From a checkpoint of a small transformer trained on Wikipedia.
Architecture: RMSNorm before each block, no biases in attention or MLP, untied embeddings.
Each number is 500 + 40 x the weight over the matrix's rms, rounded and kept within 0 to 999. Layers, rows and columns count from 0. Numbers have three digits each.

# k: layer 4 attention key, 128x256, rms 0.0774, rows 122-127, columns 0-255
# q: layer 4 attention query, 256x256, rms 0.0766, rows 187-191,251-255, columns 0-255
# v: layer 4 attention value, 128x256, rms 0.0617, rows 64-76, columns 0-255
# o: layer 4 attention output (transposed), 256x256, rms 0.0705, rows 128-140,192-203, columns 0-255
k122:527539502497535529502486531495536504478552584528487491512534468493497505554484467554499496529505488587457515432405483486542500571539503424554513527456538493491408543518437506521511488470536544524515460471495473506488589473505429500446500474587542500486458523424472458399453516458463415492540522526492510496505556530494537558577455494519437519444535519449473473471469523506521522522426480512549474571545573484511451386471544466490529552608525444481467532422558384506527447501569548476531574489520474505499502478482551489480511444429452507488453511531445587565498509533502547477608470513449493500458473500553487453554522362503562568462504436512431507509516483485454475486487495443499509443466416594482535524518501435476456442450424467460538479493561407484496501484521487
q187:504473469443544509540527559483470500530506531508557527497463509475471521555546455535465515424492547430467522501490511500578505523504505514543462505463508467473512489496513564421497475589500413418415485491481469497526562561506537464527502506547533500555387547504461492480557513565488473461538512474544539459527456473525535517493452518490469503499470527513480473557527526508480445490441484483510561432519451484483548536500478561473527526523520566532433502467514451490496538488533519514472502455505526504524487513437478538503600488495601508412468449471498511522521509494458513443521403468459499548495484441534554415520511568475471432532493538505486497594538464505483527520480510540474519584506586470447487551508453497493480511518404532575437503486478490482475400523522494
q251:482458449510497493546569523469463506560485523475539587500535520455485530531496493497484514480459505479426549499470447481513456520481540479567406515495533482490457552433537519454498443635482485422479436562516444504483570524512518458502520486500564478539466533535501513403504578473533551475474528519504498480545539447507521501500487531442523530511482531456446500532541548452488466519548476492483579468502374476475518493564509533501501542521482600498501510453461442487549468522546548468494455467421426466480477565456477540480550472520560515457412532463540504557493505534537599478489457524526493510483478458532572398527468556462426440525457572501461442499454417494472536590489448496479494493547483507521513507539506529486517455531463525612496495475497460569550458527427447
k123:489464441481553520578469488510477488488457534569474512450497481531493468568477496487443555455523508507542531531465489496467571477552509549494490438477448471497468570436443502499589477505493482540495509435517495500535487493488534458557540526562489514562504531478427522533518536450559509458467511513486477505505487378493501470589538489431554545503442524448561516531536512502545493529592472493522448455452485506470535535533504487457428515461479481581493490460475527506474507532487489523487497528521469496516446494532484592581450465535514442482431589541479511483513427498575578546425479495485476479522557467500434549494520521450521535462412489526505414467505479512497561511528456523532490482506445509515579534451506560519499514549536422450497539519506522397514554479490523
q188:524470541456481457510511481469492515512471495465501466516401485490515503534499451546471528534522507497515515420492450472496530471459484561477492559507548531452443521497500504434501508507486522447399519462576506534492428473509452496526466510497516459468450491457451493476502538438552429499477459564458513453471531478529519569509549510542515529513510588500511430549538508535429479523508468499599536468517520472486577514485456498535454538545476499570477497491555493481522494547492519488389548544453549464504442494517520401512523467488581461488532573475463505481475506532501499563511461484509489479536503486466541525465530483509519476497529498535456495502527520507504516469498517498439559534484454411452517501507502455520587490550443510521448498529508450442475450517447493
q252:483537489495475421496483517459474486491478527390470487555404520479562516533500459519461497551544550514524578503483449469484509426508577586443536562521540489462493551427465584469480502524480556503505486539521457579436447536470440540490532542510459403454479521496400473518536469396545482502478577522422559437466515458510563535574583561528475517506520592467451488451511477545418505484523496424495550503491554521440532550485476465479508485533503488570518502457491475477495525474414572454462552555489590456502524474496527449459480470476618431539521549516475559484476468481497504563538467433476474459526476489531488455453519502539508494511510552489475481460498490463542540468517519470436505520498426414407520468520523417532618552522515532430501544523531463449510496510442534
k124:457515440534517538508476515516530499575493507433514473548484501401494446518478499481486445500455601450474474565492452519483575501473555499558507480537455507500482558497530502575478520443532462473445579487502545489541526512526453554524578457586570492429461528494518489516538538424478549566547448562490455454535503459517513437479526519513512529520540534454464489479491457506530482491548496457501531512526427452455495485454410493452514490560554480463629474479489451465440483607538580446526486497447574435523441505470552577519507471487560533478558431481456503548503526476523482541458549531507473556449507490538501485454464440450459496450496489553485447503491450476501442445476524476480481487448377479481487534467440569521467479528427454475501566557503517550508489482587501
q189:523475479500457521448522507504557455499481509445469510534475438456540510428528578528449459503473456532492494468459493532481443531495504467482469522480495493488470495511422482511487495485512471492510497565479495525477479446574424532411533483535459503517494473492504507467432510515566521490424536526507435480521496433475491527519503456549505545517585457484534543439510520543500525457525482484496499502474462504446507484473504505475454518454483467523500538515500498510489414495484483474531539583471520470537446449518497574506495491467511437501472532462527576471471577428433513531575502533522506493474426545509497514551476536516476507419521520565448542473507505493528541444567506382451529431505480511494497495480495480544531495519465562485491465546513441517503532521535540
q253:517500436489497457457529443474523455524506556475481548458525566476541518373512511498492490511480536570510607425460460561417468529510506542480510464504538504504552524494374545443474540517449502483456555586494482490501522430448470475443548400433482528557467514496521455478443472507521495508493541494518563511449511469472489522498532501511517525559583452506509531475486455494489518494520522459473523486492514554468498534472539494482489485429508510434508502559438535564459390501437513406548587576519478508565489574515480600504464536526536439542472511501565466535490614479435457529602489523475529531458433610487496437497492577460530555467499544536419498521478437511512551487515520404484515483473536467557513544455553500623522495464472554507512489455454498517507434497516527
k125:544473505504481456463499499501583452401471442477456582502539472547514485501525513550523500490552409493477543496550516554490434554533487506521537539546531524485576472486445472510492493518478488413507535500420488472475547545542538551544540518526487432553481600474554472491501585525460432533555564483519492466525526509493507476515478527504474457508531532528472526500457468423519486540531491535460490501474657544487413489504421496493507518489467534496490534563497478560480497549468541576505452416446549488459463457413449533469543547474418526475466462523449536520532476518491481486510482536527566591430536549331523497534529491423517464415509478397603495499515482458468499465525553524542469482468523430523424486461493518562454500450513529503514495535486454440526503501527512
q190:525461552494510598486455494489510456501527495500466546520516532470517521498530497571507514515488421457515441478534483528524462531520487479493499550529510490559514478501497489499444526584459492482497446515517530480512522556544544491517467511505498521483467491446493524549545542553508453578495512512491515486546513517550526490496509520466484505607525487518461442535516483519519493561559488480477563423509428495492505424508522541456488476508486552496497503508514535492534537519481555514411497521467507461466493506560529533495456488491481493418576555512451548565529506473488478534487493520526539506529512426483504454472483495438527523527537460527485470560492523438544472474534546521434493491522494518524524507539553518458520485488471476603531571471482504518482522465493505
q254:516487532513456571473439480466464493486562469466509541472512527435438493472484555518545511483516486450539404511559548519556435501531519555459565530480481499487505407586480477485442487543502527514507519438509527449554466528461558511493505502503554552492489561514480535552448538562524491532482531547551475435575510522569468461542546503415484452593471509522477468468534471496506503534543431510483533435554453449462496444452536538448480477588527533452495478524491530485526515539528527525432464518462531512446491504491473556460513483539443552493482467461437601481446450548452459508492529508528543539491534482415491486520517481455550522461467499510534468535502512509575443505547531522485501500425471534544506493518481491431475507451471482569513521469498522467558540422497588
k126:538499568515462497491523499517551500450522526496510497477514459460485494568488466471572553486511522523519507508541514437503514491486558509514478474520505545470492566405512506459522492468546561501493518547548527518511485490508494523442525450578539493537505478532519574527408493495499510525506551494520485384507470416518519520485544557485497486546513514504498503424512502500492504503467473496540534469543527417489543531504494517507427501429513515539440474520594532524486566530607555536525463525527486484548485502535477555516545513495437512497507613469464516525503508532505521506482499505464518448464507445520530516463506506509474439581435489496441514450518456548500469534515485484455498465470445551648553497522531580522533492502618521501507538498472524463549499515435527
q191:509464518478514476476479496531521498481531449591456540490440429520533502446517565393535543497498469497514452490475507497512452509508492523556487426555476509521495513473490540544494472512507480532477488511473498479491533478534468472492489480552470511484473523509490532532562538515476473514399440488496497535453556452525498474582511514494457564530528470488517465544513538499474522509514505536460523541467436463542457494502499487499469511495529475507500511534452520516477564562508537532499463495505479493534499522498540520499514517538543485485547511468507470476475524535532506490482508511564511544525509469506511540456482489473503472497525538512517476465455463497490519483514515496490561526544441466490480477487460555568455465524414428541451517494478485487454469519444506
q255:525495460477530457480491457411539520469504500486410551536445420569597508478458574446501509495500549504488424536428560486499472538534502574563568411500523483484508444483565570585441511643501518533519522488535521542510491495580481413437541511460514508419518513506447474506569477511480529518428410492449487595427481411524550487522593551483451574511496456489540548526560496477374494522514508582465506508523510495523474483434426475530498495503499453495479540492437477551496581519489503504463487546447488575528490507492582526415504493435485450558513549495541457482489488535500509491521512477569488545492503539519529535509504560566495478409544500628486507488498556513475560390531513483515495518527425459456475466469491532578445528510420528421526493524542507478455470512495563
k127:493464481553473503526512478510507444439465491453571513536512549503487521429515461538464467495496564547485547479534502467520460480476468409513490493488514535483517443522418510453521482436499528557509592455476487514423529494557395543495551465510444507479474461430487499512572533502505487518510480536543471433509497440537496556506530455524543511462435424445460472423479510533596512443459569524529496555480452497496592427476505559511438486607573500547424497516511484475497542482493542558502514448530480468504479496476531509501470550504577551510523421437532476500492451505449466530517534474531438521438525428485518492560545583475444439504504482495523470544538468492403449448488532562569531537478468497466519495569495422450508492503512455515512515521541513502487508407557467
v64:453481527564436460503517539485501504511488490442506514475474448523452531527479437518449417450465562500511432502564446490506480498448429539519416471504488514470534500536517562494497474441518485548518534536485497522494515485455518527529496581496457485499505565529489476529451560518491560496486538520516394473486451508521489517505448488477492502486468478474468569486488508484539517484500488502489496537450530556531479468528548500502505513466524553509477550495507574627459546465472458502508539503448488515522461557528511456486398545518540477493499459450493526579469466525518531542424469519513496482490440505483457491518493523547501497479475475483468501481503469463485456482554526519506486517447504484537475442526563523517505545467420499457518504541549539521517489527504522
o128:526439508493381474430479448522528532501461496459503538404487519549475517513513477480503469512487567519517448482482468503497457532474488581489482477513562474498505505499512452490456475469504509448496492496454490455528483493523457536515507433482525507511570491511536473480542500543526474522500530457494514508488469525459428553483476557495524462480490443449522546477529480455479544520490475476539466463454513500475486547529564490451495518496502527511495495515536508478519497499484483510501489506519505561566528486502488510450465537527528498506494461473490464469548452541522527491544423474477503507490492516499528478531459458484523506483497529518476487540492465535498479475513549496508490495469501515523504559504584511511532473453510554507488475543517498497544461487516517
o192:518417538530432475477460504449482481538478547454491540367444519542485558536522445454472473516510603504501483512537474495477508531506461582470450467531565484480515532474463521481502546430541544463478492457450487515547573494507477547530520494447527526524494545479492479504488494526489534495514494477511527501499473515504437529508410524497519481440501491471472562504550473460515534495490492500507498501523493500461496495515549547442501559502504506490527540482549528481577522497453514473493433473499500525521531547512504484448429478525580491493450508454477505495549419541507517516480497461518518503510481522515543518524485498499498458472480462550460425604513488448521547475536555509493503537473478518515457505499553466550512482463482578473527459544551517487541474498501487
v65:436506568558519513488510496473497467476488472542440476512445505489536511525473507525520497430430502501480494457527503485492528481538541491558503453578523557467481500494504513457440472462505515483473446497515538536505485487521529502528458490498478547524478479453499538468520581448496498419458492551498465464440540496505467530481477496433518426436509518447517470460480513518509482558441497547536470523476447525489509562463488508478512525556480575529486553504512467457536486489475507447492474518487479519550497494480520543475496487515449519483485518521485500512537530515574569510508502541532530540555480483513526487546484486493517501509505514542515450511511502514473504508473520551550515472513445533498499537455465481492513491505498525545463455481452463475518502511466521
o129:518490487498508499583491513481496510554533455485435491425458477504505515500529482465496540524506520500464490479462495497465527478559527466455513459510499532428441495491529537426542544458503504431502482492502480489523506477501501502480524480503474451506493498411488485492545510461502491562459521474423505514580450553494445479528500510489458526466493489495471512495510451538485503488474498474542495517513470509468461539488495499490464488540599514505494470471501472502498545491552504502465526541461461490488449575499524489546522502484469454374476530503471491435462519508506477570457487515502473494484532440520519470496498502460518441487529503466503468648491515483478428484480521521548509412535487527487463497557474512515519477528507468524549490532508466491512428462463507
o193:485495497496465494457507475496505528501562447546496527462413441489496496499450531488535395512503461522436560501506481497440507457468552476450517447485499471488425452469485469520488476501460544549468468472526466519466467583501520511500493487460495484522488502466522523443525495484508432509427491454526447508478506481473483548498520508497483506466504391484485495485464499558520477454488506531544492531465470521412490532572469542485477509507529497535551464534454485473521496534503515524481563544435461534481503544449492518555525471526500558472506407511508492466477453499500496470514522511492526531507512515452507510474489543489495505513566504546544534526530512517493528528472496551464444524599486475572482524462536494526451432517541446507566404556442527478501452493484446
v66:477460442488452467518469554495504540450500461467541501503536584418518506490527505511446518479464510393520553551460482484528463485543525497460443498522550504538594509436503512533510528527463530485488500539471468457513529481483548547447495458462502484586507463519531515425495491519527525517508563544548435561433439540506545496520481473492559483454455536465451488520501477476489517479503475507507520515519504435490442518454551484485507484516508453445503500501504411527496478506496572544531544498483456526442513480569524478504490546467466487474522480526515558458478514516507458433503570462468531539464523435561515518449470559482530494474483535535464487455530568490425483478502507537491434515460518521477431516451481532455458428456494558548499508531492465530505496405502472
o130:412527487493445492476510487486524510435535519450541454465554520519472479460456457515417476479429466489520507539459498486478487510539490476462397572527568477491533541501603557551522509528516510503526481453484423472468515449518556526480505570475537501491489522492523463491530453410512531471464487555585487495509513495496522502494508518526493470513425467480456540520561512483471499505481475494517486487511530498533454438409513484385465546624499481478509480465467523539492540571520526425479501555488520542523542494523523476581524556567464513469436509480540472486453473505499531456526476481554519462469532515481402477470533523482454517466482585460492475539483509500539491466542547513462456446445515512474523499545529508447506530492525486513507460491540532542459515546467532
o194:528494452483508536516522571477480465438514503509538428369553560507551436507470479547456508526438462487550424558473486515554515527546511469488462540532509469483508539464528505547514494539550588532463522471459491532509556528496532497521496520473549533514511425447488480547538495533533486495459523519509525500526536506471572458485519531524547472525500537458482542477529513494474480523475495479477467472540549500439429506512520535482471502502461477547508494485504496520494494585551555476499548477522483549531510511531536499592500540535472509507487533520509511532470572560482506496524517500518496506497545529510540498491451520515413501511479540553469489591487500536530512464491469455490491501387520520481561542436535485521567523515474469492532519493468537526518544470475545
v67:473523515486522481453509500476523565444463463505494543503495480472558469503469537492534486553430467549532479515498473511458548533510537526512509476511420482557520495544468514547461541501501479548592503511577487485491502489498454547551487528499471511475464525510443522491528553501518530497489531581453478457538451511443508557485471504489520506538456468515525529503563476514451520535540493558459445525514479521480454533488459569415538509548495520496482509559524448487463503512466518535604507473526492460461492515493495508471478576449466524505497490502551517548506525468488505438550458506460429459468511508505444463503557470532493520488461430447528480556532512522520516467500546464569494475497578521470495515532539519482489439530403500516458466501433488520533549445583449
o131:527465482528478533481418549511508518561510503540494508388500537506517529489491528493460447537460493435544476526483523484523496504499491494504479491509518486522502486468450497492507510485507541436480533557472523441497501549538486516524507444530489536533528534457487497465510481522504496534517513503455528469505479542477579518534503521429480475561500504502497492496477564497596520511514426492475507478444457480502497501528481553533485499470520521518495575557514470428481453441485440533449495514581451513578516497493428477462464512442515512487502481457506497508549520461502547500503488485466537438495494476491505535498493540519494491579484436419492502614548447526480533413511568523510509562513557546505547491532531505459532538496490567496523538520473532452493492471536491
o195:503461425477498516509476550516501511551501503496533486438534561470468469479461521517493497531482515493522471474508511519528493467480544519517515449488514508480502501463434454548531484443514529527540497506472566550484525522505522536507506487490468472563501498460503481517492475568514481506516512515485536517438491561502620542458532533491495475476449491465496500539468485518604522484475503496429496491414465494471507490516444551520485490543589508481436547584522477513472431476505527523524472472553459502542509509492478502518483543502471515519530486505516479528535445488530528463525502415479570476522469493481452500504571470507443514545522532516477482604534475505528479436520572484571542463574501540531536491529462527501570491533489493511531492537456505494489528439512407
v68:463493522532499519519513588478468499494514550475515531510502531478445543543467512523536510492401505422446509568484508515468501535500540541532500446514474512447544555490504500518536493485463493524505511534497544517475547515512524520470537489557547499442505554530518503487527430537499505417421543431492539468525490484590487503447523460459530494466574496511467483500495468538543512547447514436449473506442495413514520464458406493455495550512560487513536479565506439576562489530526501511488504560538477498477535464528467539454532503501498525478480490555531471558490420475520448457470499467485449469458544487498524455495509517493535467549475444485525481453512561469530552443486482477540506487489501486476490495536495532506455512540475531479562472508525501522514493422431539
o132:505509543506421520541493522456460509462464558506480432458445401434576477503448469559513500552517526524524532491518544473472489497555537491501511476513510428482482535553564469448492447528523531509498470456574403531407596551500560555482484499498423525604542506532570483500508493510538536477397574491499507545476530562541501496489450477485466474484527475511550520561480535518500523539477444494474470535474516484554492491449479492480396545465522404495469432537578527524501588493517585505539505506542504489477522523511477463532502503549505578576459489487530522474522510490504517470542490472526507440500495565458444503501533492488533461483479515495499512417493528529480485496477546525519518470472481536540508503538463469457503418431584468482427538472518497495548499460537484
o196:502518506449493486500520505561496517502458501493522484554484503474516520499415483526496516587493488483518526498521532457449541522456567480473444484501532496442512470492528472467572452477592508514471470462560456530495536549495518492573441454493445506516505537538516471493504470461517517543434484454546462512422476544516467492482490489512479497497516506494520455548484514483534493470529517525521525457522470454522479490474490502438530500492528476525477484531516502500498534502454597531574563532497488527488523504505525490461507481531510525571475521508538468513461462477494504477506492469506425467526485447477444475433523502510473410508519513495574528464485494485473469535469546507493567515521524526490529510478497501458494482446528473525496500504492487533493497483487532
v69:479532476494487475538458486524551475536501518505518519546517521456485510506517495519492454543553474437489508491539432440512546511493485464463487497472464453529427494498506484471500478512504550492523447487563528495465515522491462381473487520522446493529482496469461526480509486528522463474492520564483458480467557490528524486571495501491486520469558494530512549547550494482473565502492502521441497479483524437481516489499476497531500499533510498530516480485531507565525486484449478560534515485499543436506506530441527542494505474500587503501478546453478577512514473465491486566489546464542446473543536470480494532561498492542454498496451496534434457536554474534534488511542420490480470508481598504468497527524469431466493515501533528522507462501474466495496505488455532
o133:475541527475555440489481493488467524545483536537512504528546470520438501553566488514497510597491510571522568505484489535532460471454555505488483556483511558519476519463485455560517539491504498478431502500496526563540551538498524464538493508560489493507474481440508541531550495518488494473430479476472507497496573482516502484527524501487476483507502527469514547465480512433470513448496533499510553509475552487530498481525516500530515505509474540525469403457501487502445448488487539521513533484508492465499536500486433421486448486477591517446477496464512455559513429488518527482484592520470470510515517536572543548470538533560436458514490529590483505563506520485494485513495475477475515536533494514525550486500538501532492498559484507561458508468499519454501535568483507
o197:545500449550536494517514485569501481495494529495544494575512478444521525536534474499455462582502481500526596438514374516566487518554487558443529534464512503510451532394471510513491483501501533510479442456484518530556567580476525513501502532519464511491475523512518512435496561484507472526534534443481470531427548493483575512467512477539486458425528478504497481511541523500494508449461526518494537522498541514465504473486486523420459542490476538536498453453494412490499475483546496518522526451542468487452526491539492515569509445519560493487463505514583489503486483444528463499536554473449392489482504551504499467483486449502466542549518499569555538576468542499470473551508436484433499521519522446493518476412560544487490507475529530445462435514527452460506459539470474
v70:516484457487519451524507503486516472450389438507464472538574533484471529486440474541411503434588473481545472485541497536542465519497497505576549470532540514562478540524552477486533504423541514514500481434446542505495504504482475510494541485493511513484553514496472521475508443515559587481524515530500487496498509513438437525488547498495518502566497494482526466473477520525501518452548534451543471530529503522490502427439454487485502555568514487500533504495471468438550516460493525482532496479462482532571486471508514489502551428493508436466428474474505459480492451590477457450534559511456520501510510465519514496530487468559476526515478521497467486517472503500464498456510527473506459508502500511474478452528574511536475459569483565482513522480476527534500474441519493
o134:495547504512541471505467459474446477480481516494449517375469510480522516493500477470468473487486490524533468517562501463481497519449465499519457506539498487475509455533537487477555549506506480523483443491502478516528482512468504480457482536522431468488491470553492546533559511504536527497511517479492495486529483521503527513515515522463513438572500522514530460476513534511531504532506459525504589501442488544521485462486477518545473567490492525488486434441525545537482515508473522452487469514467512432512498506547559512480473516514521481493483488505458503519523509526457474528492489541572512477488522496512530497483488487522510458461543475546482485602543476501404495561461526501463465475552544498458474434492430453496496480477552494484464482466531533540535534496517526
o198:553483445559561481447516490453450460464551465534510480527506476471556471455509537458455542532551442472474446541536481497538528504499514495520516420522504514462518493518521411576561482573542457499507480455468477537505493493482499474474483487527490465531465480489515466497512538450576501515436525514513496497515478461481554502494497511493440475518484536562517488485467485492533508459473535519504529444470528476470511482457511492462464477535498511552545559463508517522510520511468524510477519466484454461491491489499496470491500542533466504397494417476442524576532512552514468486453518478517554538490497525523530506525485466516519501454521460492507544589494546476467497450467507530544492471524456461553478533492405482447465505528564482490561472520467535585504540437534487
v71:505542473481575433493460455493493568489553496479504505468517466464429457496481506441496479521491519507509545477465513490453507437509473423458494539527438470521461541505493503412521540459507491457526528482517448500529517519556575521490496474495498480566547523561581476472438466541499513479476445501496494496516513510528521533479456459455472520507544489473508445444482531488510429504434508490486513448470469513481473489524546524495545481563496527453454518438471546502495493486491460445518456501499480559507488479502495555509437499471474497501526518530490498527518453578542453499529514476507492499489471419517485468470558531552521505517487517469512558512535506522506511536514530516532448471487457481498554525518445509558487534575558486454541516486496450545447438510490533
o135:483523507497502515530545472513490531518547505590495545511510538499495487473472554477496490508504499494463538529578519474519528438572449490483463473508528518481493468475462535501535466481519502499523505456486473476458462533497495493431455521485483511545490477467490467475449500489453529443494492527510486495432535502509497459555468507515534534475507481484501511484435511526537551484427548468487462515513499459537509530427513513494563543505497459507522585509476536519509467467503477457511496449547515520455479534500528524562511481540447469562460503512508488531482524478492523464500524534522483550439479481472498519510516508446486503532471466476516511447519499522485543490483519529508502493470563495411455528458524447491482516525472525514563517480516469524509514489527472
o199:476515557504503500529506461514499542563489491542445510565482470535439528497530536489475460470547528492477493469512466478512470444474427534498398503521531461547454508513529468498465435484565501456533510458509497450460493491539517405521480497486448510555454476489470526529467446472454480521441451538477508555482521498499440559528506465481573467525535492429511511531490502485459487545488541471490535465444486474506545431494541466505474532499531519456536486506442513546553477504512500490483511480539501485481481531539564562511536531524478480570484507473478486479490530446517485512543509522534492514499483489438532503463490474554498559492502526488492525481570545504405535552538545580511484442574505523529491526449463500522442475529541481559520478511521461474542458514566490
v72:533457493472547538492502531493499459478490437504504486470475538504493486479483512561505465498553589500515549519498461534506520514513459509558532420469441480498512537478510529522411434524513461506498456503494516440522483495524471527408535475527483432461465401468535527465468551472465469443465540513488478518466511492488456487470536477543467502468548516502531548427517536439514420440496493447521419485447490462468490509523525439536547516500482479555543514484475531512458483493481496535484502469507478481568471489481481530476470462534481503530507490485474505457500517501485531421525485449518454472559455485476461463507482478529546529529526542460523445495471506484573494481519512504484444546518457499511502483482452480451531488444512563489481412495507505463526414464522437
o136:518499521468456507501493513534514560526548457456482541498461496437470463528461469511480497515474507519475539494455481475487497487487464506499492483498525517518502510472481489519450483539522519477505483502450532481497516420516512499520489472460465531486570464501466522454441512560504466545472507491524489526428463487488500500487475497493423500449494507556472561513494474446496507472484446500545514550562539509514495536502503519484516482480510431519513542543519463540474475482471532563507517496536505505476519492487483503475550513510491528527497456535561485455426526469539513517466493462504511528504494502509534479486484481492533482448469529512495544528552502594514474418532544486436512552506500471512466500437527486504467453519485490452457432475532505491524517511502471
o200:513534501457467512553487481421536540482541458464478447408510502504496482517498468499506512491523483528508559505468472513485469514554418480498584508508530521539401562513525482506439486513538601475496475431461533463560524500496460508515472451549513425443513415505500566468497539536468466529450536486522436490475461531462500521441518476522460570452515535612541486438440473493530444508484473488523469547575503486436484465522453526508496492478498515488510549428511458539478484523442543523467603502488475472470517532436553522469492502485505465481496388523482491481436537473489532531494457530502559495517500525509498441507458452567541535492513607481497601460555529558531483490623514495433515534545447470509506435435418504468437493483510541522469444445531459476523432499472489
v73:505452548520493543540504449488603474455461414531444507502520486471488476560446520501482502525494493519488496489421537508488437518504528475455495493538454452501551537510464522488500530517557518454512482512496527491514603574497477532483478492493497454480450516503457473439510480467501420451471498530494525470513441487511461482545515477464459578503467544534506481534476524538486577479503521559529527511481510543477475506515484523496530467463561441451526477544468512405468480428512493511500481498496498492532482432536492498554508493535514510522556513515491427439531465488540502491516540587533532533470478425525559552523546500461462474512466502614462520508516441441528514514553483567550493511458521510499504570506563555516547506521481485448483461544524466442449424515576548
o137:538514487506576528567552531450499553457524489527508506529493510490575495489533472511505438483467500494513480439487528480529462500533541506477432470469524529511503460533471499462491479504469463544534527508446443509515497457489493461492538544495478479498453456528479544551538507507502470556469510484465445506481462508500500449474519504525501506457470556471530447513520540540496521539505538524482503535512462489529556476517445520538548479490536485457466562498487526580413471461562537576502455588561489517563527477555543529511508442454435478486523530513531511451498518544470515528496510491563462524480455462442533506525526498502471493509525461471526514423447523593449488564514506565471484589455566589479474483459518465540485464538519502492548470463539476493477497514509517
o201:491454501567520501533509515478555466494477440467489475567529507464474473491509527521488468524453583493547492467463535495505501507515487490506468400482514451470540490521449518461495547472509513525538512508501533513544492441501471467439519458531514497538484475516447482429505474484543484428479538491479537504522497552532560465454470471571506481554502599466496451562452482525486558488562537520459521495465494507576509612536486458460496481502502496503498489471493538543463474466551518537493491550488491455510545479521459496458488507479476498510517490484582524427549490474514516454494487553550511492462493501455531463510500442495401517459523486495530527459537498492498454431493479598517466486498546527529538499510573464537544554526532516518567491528484451505491577541510590
v74:508471464521507497521501472464525462501508452489509507505480493477502568500453554517531514467523515463497445488467458473461516531518483481544458504443454490479493482508502513491581467507473527501485522517476490546498437505500505552474483582502489492493535574538517502489461499523518445492524488534541507491491533530517528502478483539458577477513454491501471468510488518525481523568535479503505505533506579517523464517499473531500459527508434488491499529505497505466465470482478460554556502534437521403555523509457486505478524495469520508488503447538512485448494484487480488509544488499475538557445470504471589466412535500537561582579522462545481460513441467512496502525509549553475450495448441506526486453518449468555461477452485542521507525478502445518535510516574553
o138:477476488478546473496494481449463511534484443484526527417511432487519582493500493482478504492554522468515498484490429474481488504524431550503507565503499491539512413517514522452484522526497511496495512475479535514515501530508475485497521477472476513489478476549541460543530518437562529499539521530521470460543516523457488545445473529470496457496449467503482492558538534476530501496487444503468432512520490479498539509481545507426451514511478503495533476545490519509528495576433501456537514484454493501454458472509507477534520461511507536360477457556503496492574477503495504512496458538528509449410520502476445567454541453487516509487498514511530464576500521462485576433517558567490456529430493514510525509556507491475490559463464542485559518499492512468466493476519482
o202:503523463541476485517511508483442462500472506566530524339450537452522472491476503464550499490516512507524514451526484485476520477475477514502544554502504495491468462449476448460529518493453502497540485526467482505539464517527476528421529474526505484533472539493498522554516515495543517496491546487521501451528501512511486548469499460495488502536484446475505465542446516502465547519475490544514486497520495522520518500528514496487524465488522511495520523520448509501536537508481506505507530514468563520466472491508457534527485458521508440430517480552479486477525469492483492504515482545530492486496467484518513541465559436474486530540490485530502500615518511444511467429489579523549491564500465516501537527541528495519507541464485478476517464526464479467501516514524531
v75:524495456518440514506537499513566485485506449502453474483544477529488490500551519462469487448444494531477466523506511539516456488461555433512501516415479565536444478480438502491460496549523492534517537465513506480556532484514519515526537476544496504487477457483522509547516441559491479489531497413477501541493498517527511510473529519502466502515449511496532457494438449517470490541514470502493523520512556469588404556506448550468529484522536523558459529442528477436492514513513478466417468558452600454503511450516482499482468429473479455503451498505484509463471478487444453553507562603447450432437417515534464556479490524468555488467498490481528522461513492459454478450501518500503532535493525481493505496494509481440507493477497520557502432493528505473452471476512502
o139:516491535542400528511561485450534469467538467486474442485537534525505443493499524463536560536514487515487479459481469489537557501447528501499528487496513489563463512520556527534494515491441523512521485453484459489514540474479486486468510449486536438549470490472469499493502544533537488465432527451476474474535429517534477541451535440520565458512523388522498434466518487520515520523480498474490487482482538476461468539477487492485514460450526502462480448473532511510519527424521482500545489517481530497503518510515525444416489512494522541576524462473462517493544498472507502477522500480494539424521463588495501476473481562545560535491544457504525466460503516528506499550569514459528520439458482514507524488472442558479486467451543472535533516517551505503527471507483506
o203:557461547499430543519520535514529473466504500474496530394521484520599444476493526530534491528450514488460486516512500453477486514502534434511527586448556509541453487485543511472477503519448509465468499489481459441547525474557462488455500467485510488517483474497501506507527500473508528452509564526449495471479468487484443540506547541520516583512472494490452470503512527544536479507487481517520485444485510485527480527516502559455537485487471494462490437477533514535541487478453457500522438531493533487539501514495466418471447512499496520479506525484471438518502562455466489502493476596510554438525520535550480482435523512495527549485469504482451539396553478484448467498565498510538516496432513502477548504483516500403426481533488467530508451498511550467472499504494459
v76:467523533480521534510564445481494494484570484457493461459480508538532437461455466502559480507558518460476474493562480466494490525561511444492556480476518536474500499516458488467521507598520529444496542473487485452416436553547529521477493432463458484519495508420422495534491563463504513519491512510453470530499481536458460537476529441518544501555528533498543455443532483508509554534497539511568523457483541522530520459506582486522482493536540522519492540514480495537461550509486554521469452477498506477494525482521448489493572495475519528506531512526502467527483462593512518490565478490520500521533470476516491576444480489470512511465502467493495436436505489503494516523501467523467534502552485480463471481545556474544488478437465556497490480500515486437460502495469507
o140:479520483498457505525489482457559571484534491468471477602484458496497505446500454477472507495483444496472492512522464500461465474562488560520512514507465531499498546475508508509449452468494472466512498410487487516505491449482520527537485491463531465475500566496431520489512529484500501511519496526515432489495524490544449441486481463482533536504490487511435497467507530569406537450467492525466472498515481496494510477492479503523563476526517504518504414484585521512540495486522582524478549561490489502479507526486504550457471527539491532540545454526504444497469480521487456518471507529485536552500509493562468499513484457543510516530500485547505534403482486510552494465503517483546531501490483521542503546503520480508547535486464450506513502558517468529495507533514453